Weights of a small GPT-style language model, trained from scratch on English Wikipedia: vocabulary 4096.
Each number is 500 + 40 x the weight over its row's rms, rounded and kept within 0 to 999. Layers, rows and columns count from 0. Numbers have three digits each. The size before them is the row's rms in percent of the matrix's.

# layer 8 MLP down, 128x512, rms 0.188, rows 0-127, columns 128-159
093:528518552551436503551528524472548497525605536424489430484589501537523477420488564464486443460484
100:518506484532545478559502488513551438475536480436503512539534542499508433564519494479519510466524
099:447552501496512499505495445443526471475435520571460483471497520469496490477441472412537571469510
105:517551513494479449525529529495476541587482558478483479421512471561482442513534460520528575540552
098:463567534539567550409468524521476475504454480552536490514505490499503432562473475468530495498470
098:573511496506514516522471523491500465518516496488532546439543453475480539501594551549521424459476
103:508538459541544492458516540524508538487487524540465495563518450493479492494494422526459527486540
106:507474508494471486553462478546512515531613516505432507509596538460548481504507430527478501471490
104:502464536509463500433511489460481533502539454485522528565532529482443540448498474474508441524447
100:505529525506563535512474556524515466555482505473500477503512565438453513551585532536492506498537
098:469466444494527557518541448514507469501478561516421505577442525528482456511586511467501529556527
096:505510491497497500511441479531509525528508494539541559474522478563507450515506414527552537513537
104:484480499531493489486504473523545501521584483485552510488576506500614497496546492471492549465516
094:493545526415572459446510498492475509448498485551539472480493521448510500463422481523492591546476
102:439570532520485392514495461449451454440401473514475493554534478480562567459525458481522474532508
109:518418581494535440537563515514458556600501467499485453477469505497509475540512503515485523499506
100:511481486469464418577553512579496513475545551418473517508499492506479568490497435557447557485458
096:555530460512530437474466444528468478522518482537481512453475547559488478508504430415458511558464
102:473467543532465424527442442519519509550558536457550531514480426548464439461487480514574490506477
099:540506472531552426483489518502506522456476499461499515461477524510529539495473429556513512553534
099:456471485544520475500486500486545471534487503481543484488442443508474491498457476476503586589465
099:509568512537527450495500459490507458495462460495467497496466527481496492445464496462442524480442
099:482502485480497548502537479582495495462501518488463444474502494502524505546523482565532530550552
102:444472484523513465481531488501477451511528498506430479518458467509477523498504592453544464467495
108:473504515515485521477523516498442467479483505488510443549460556521564502524542437534426557520464
105:569472501526517532577501537544487485514549461514483539408450516536525436458528456488515508523508
099:481494531480428451585571479538480485472510575454507439447507508500495465486551423493506528447495
095:489481466508497492443529467489460560469481464503475489558499562471565539529446516500561519491490
100:542449553495474470462520468483512495468450454532505481552491464543502495513527513519509501523508
100:464493487501557526494576529499469500453434498544469529462493579471465433538446462543537559544492
091:455496534516497524495458483439506530493498523465541550531457494525522506508549609489514524454492
102:472459442446476546459514494500474489515487437447505511556555535558495569532501572538465553510446
098:475527439499557513472474499464502523466448547523498573543434548476484471440485511448452471393503
099:464511505448560565496492537495456466482483489509441438508524467453513514457494489453472465510443
097:513555498548544552528509460545414467530479510428463500497509456528544401552506544478471493503499
102:469484492463504472530494469499526501585455527488509525501470501476455553471517448485558529554518
102:475456449558530527401477487477496521467469501486465511514481558464476556502497546464487436507499
100:558499482502502550479509465537454573397518578420536452502564505552459540546450507517502549526469
100:501482460490501553454500552517503503529530558502506497508508537537483439536487542598490496580505
104:515562482492500512577539547505534546500550546418541560544491449418518525421593478485442470495499
096:574571536488483551537443514501575524556525525514485535538488522524470452507530605428443524509498
104:466476530517518503426479531407452478548494484518543494513482522471480496470498571464574508537509
095:489407484526509571573421478463576418532521557515433422522452461490497522503471507497541539526555
101:483515506501434452466453537451489450503457573544498542478493456434576466468490531534456471458528
104:506472488524494553510571554612502477485484535602453501486480427468433533524579534477476565499496
097:521509436439514478495456531407401535466503508467459555434499509546554429467521505524476469522499
095:457521445443531422455452436469520506538449527498508513524451539504533546454423558505482614527450
138:543451492541461487561560468522488487462501484471419556456486589447486472510455503467461452521457
099:493499461515462480405522499513483513470495482506470492541483558467498456493461511417460567499508
100:484506443485493502470462513523548505517511542492493507440461476488498529426504472544492480451534
097:510453480480491516494569503476507544513518513489476459427450542487609509547513527508514533519502
091:548544475468486517472480446506498461543459443407463533477558538478447518494521491421449415523546
106:554506504468523424573536459520493418500539486530489505463486509460457533450484539535471485550442
099:475493469475467603460490521447501578461566461507438536480519501475496500520473505455482541518485
097:557453521524483513476493555485506466512438503431500437509531480510527547542523446528475524519478
098:505510509484533478478518571554446470507495461491505547531471453437481614496495562496494463472506
096:518457548521560452475445539454532529482533556514544461492503499537449411553498485508571481520504
102:469494515521448476498631500539474474571496437491614539452487496475486482475466483430453483462466
097:547463482466476509473476502564571511450535462514432482499468495549444531437436512498463490457472
100:513481542515514548495514465457491507526454531488520498488474464523506486583472503473451456550484
095:580559514454498515453556492499496445504513434530576510494530555544420455507510520498525492461445
095:449498538463505502526474512549542512461517473506523489514501522465421461518449529495505565572564
100:562447551538549453529490513551478460473567518499442477501429516498495378458520525484474390549417
098:527438524474524489450508495513557511498402466504544505459485478518479458501489506461533498496541
097:516473517605531508463412467534554484571519525482511516358486532442492505433527482577457491448499
106:471520503445494554460525543475457442473512488496501492537549446493459533501527521505571469383573
096:553470534569512456481455432639548481550475476456496578498483498560407483511527522485502402475521
106:441501534449520529451448512547471468536458536453567511562517491446456474557501477579491512546555
097:497482470525423490521490524536464601454503513546556434492573483482549389544488459424539537489523
100:520522523513554530529515507483518503404476470487489438518517519538454563499495564537470508497512
098:466486467570438491496511476553443562407532490542461472565468426463557494485517507594468547477510
099:434524570511531473422507499527511475458452429437543507482527474510552560471559529478547432470547
093:503420570468490466571514511484537548514586495481466483517458476520498470505453514546518442517458
090:506563518477443520568464527467504505441486524554490499583496518511559564465525566500568520468490
100:557417471496518513474479476465593466474451468463465572530551478488536522462523494578502454505476
106:509602534500517435526527538443492592527429472527527566462489513510460487516461527473523493575513
096:483434488538419514516484490527530463524550471516500524500500528509560536511489465481526418473492
097:501509507481475557493496577519488506467458488494452504575551475508541573540505553460460508528539
094:451497481517459461509472493552548547484541481506522475477504493565556500535541489453523505500565
102:485487502521480541486507463427535550407461531475524488520566511536545490520555501546523472466451
100:474508467460555573502455474472488542513461446605459540557438438589556503456516537463480476485450
110:506535580428502475484520564429581510498453495495523471521490488535438554494568521502559521567524
094:482492519455481495498433469453477487527478452495502515459472467463396536491528509463555525528460
099:542501494457465496508507485407510512561518524578462549459513502539545436503469496517535472493582
100:553568417452458552550539585497575510481520475459523463508492475499440475516456443481486430484489
101:544482456495436591507542496418468456431556460457476505505463515486537497538497569542491451439535
102:466530519513507516458406438552549538469446546475479478454447458504425488574506523533549511491512
097:534499524466547534557447525462472473442552579500549501576472505484520502422524522485491459545504
099:481482430515498528473471514542509451503530486491535564451435486544467449466479425444458462490544
102:518442541513571492473464484594508474485537491552568442487513450453502441545462543518614548488544
104:481422453446457532499503443411541537549561486548429594517498495430526447463420463570513518485484
098:517507481522546469473489483477509525541480499541532425568502512503549462500445418490484491547522
102:450471525478489434527515490503442464525483565479540439546499496532505512555531439480467454535526
106:538515481482410495465538506471537422479478566391507498511458541490494505460468482424485531567509
098:473447540497523560573484498529506497563503429561436462520476486462537547481500465517565436510475
105:470493524457486438495536533467498457515539511531489506549552491545471521577491531540481516530479
092:471530501495498552557479497524533577472510481454505457485493509496451535477484485479445450478476
103:515526524512562510509528469472435516577523482509555564480510510551437500466536479570459488468534
102:496538539513500492478533511508517536506522517562582425487504534502575560568447451533465450512505
098:501473489506469471532514477554461523490486449489552478468550480506546477440472452512563523423509
100:534477517521511457483479529512484505561483516497560580539473492493570475503497528494527507460507
099:505474569503540506445461473469522526540509451502501493500390562551490444506513517467455453488447
105:545467473476486534524552506472508531491459546508526431485565495548451522485492482523491572531494
118:460468526467536560436514512559506523562410499533517472494547473416470579495497552471497446454489
107:546479460504515560465592502422532453501505476533459563440469439490533557488469542498511480514519
097:541489510545516505504489525454488434475544513478555497459529431409470521476488495510470480438498
094:497418546495491530584435479484462537458501521511497445531540554571482496498448475478500476519495
095:433575539487487493535559521537540506487526545448480483437537509548466560485518473488521469543511
099:503546478476435436547462494499479535501494557537565477488535510559521501511568473523463433546527
099:475527542486530491541477493487472513512450491453483553482494514490486397545501518527558547481517
098:407576495501481474512456530494469519563545446513534550566452561473547524511482495545507447502505
096:501532492535496502478535469498497596457551487496568500409553497520507549456495557537461562487459
107:486524446421485500483527491452537515535555438499482467531520468447443505474548478565488515495479
093:523469450413516480425485561504484423517542472512446539430405498496536415462483464455493488551523
105:507523492508451412583505530459460547485515546579457566553514520455467579480510453466451557457513
106:460584458559470561541501472474495457536490489504409570514500489482493519547440549483453417536501
098:470518452540497499590478520583433487440437534560516457501516480485449540509557432461522503426502
098:556484521588539447468517557472440567483524506465545445484526473517551571544495600495499549480534
097:465380480553547483491513452454437529451420531562489473449452524518467529496538512553532553449475
100:570522524496504539561446485564540450474521482436539448502522497514549483572534370485447474466464
098:501558522499469468495530570450490483471479515524483474554491488477558499547446546475493490482535
109:492528518536522552516517537485480460529514470528515436497539538528447542516538551526490520479497
095:472570438490528440514475524545515474522493486497516498470555523538512521502446459522497515479494
097:439509476452467479520555447498540541465495463519509504515497411486504517541472469527569484473510
096:465516446477459469545479462452501503521557534485557560499598494455469468429479487550468520485468
093:534542499489475547505474482534466448521533580548522499561492490525519492511506516469593491524508
098:461526454502466550380483492583507548504481505480448527472556521492439439498522486500558502494450
090:545527524510514520600494501486510452453479434497502485454543525549590543495517555481480594452479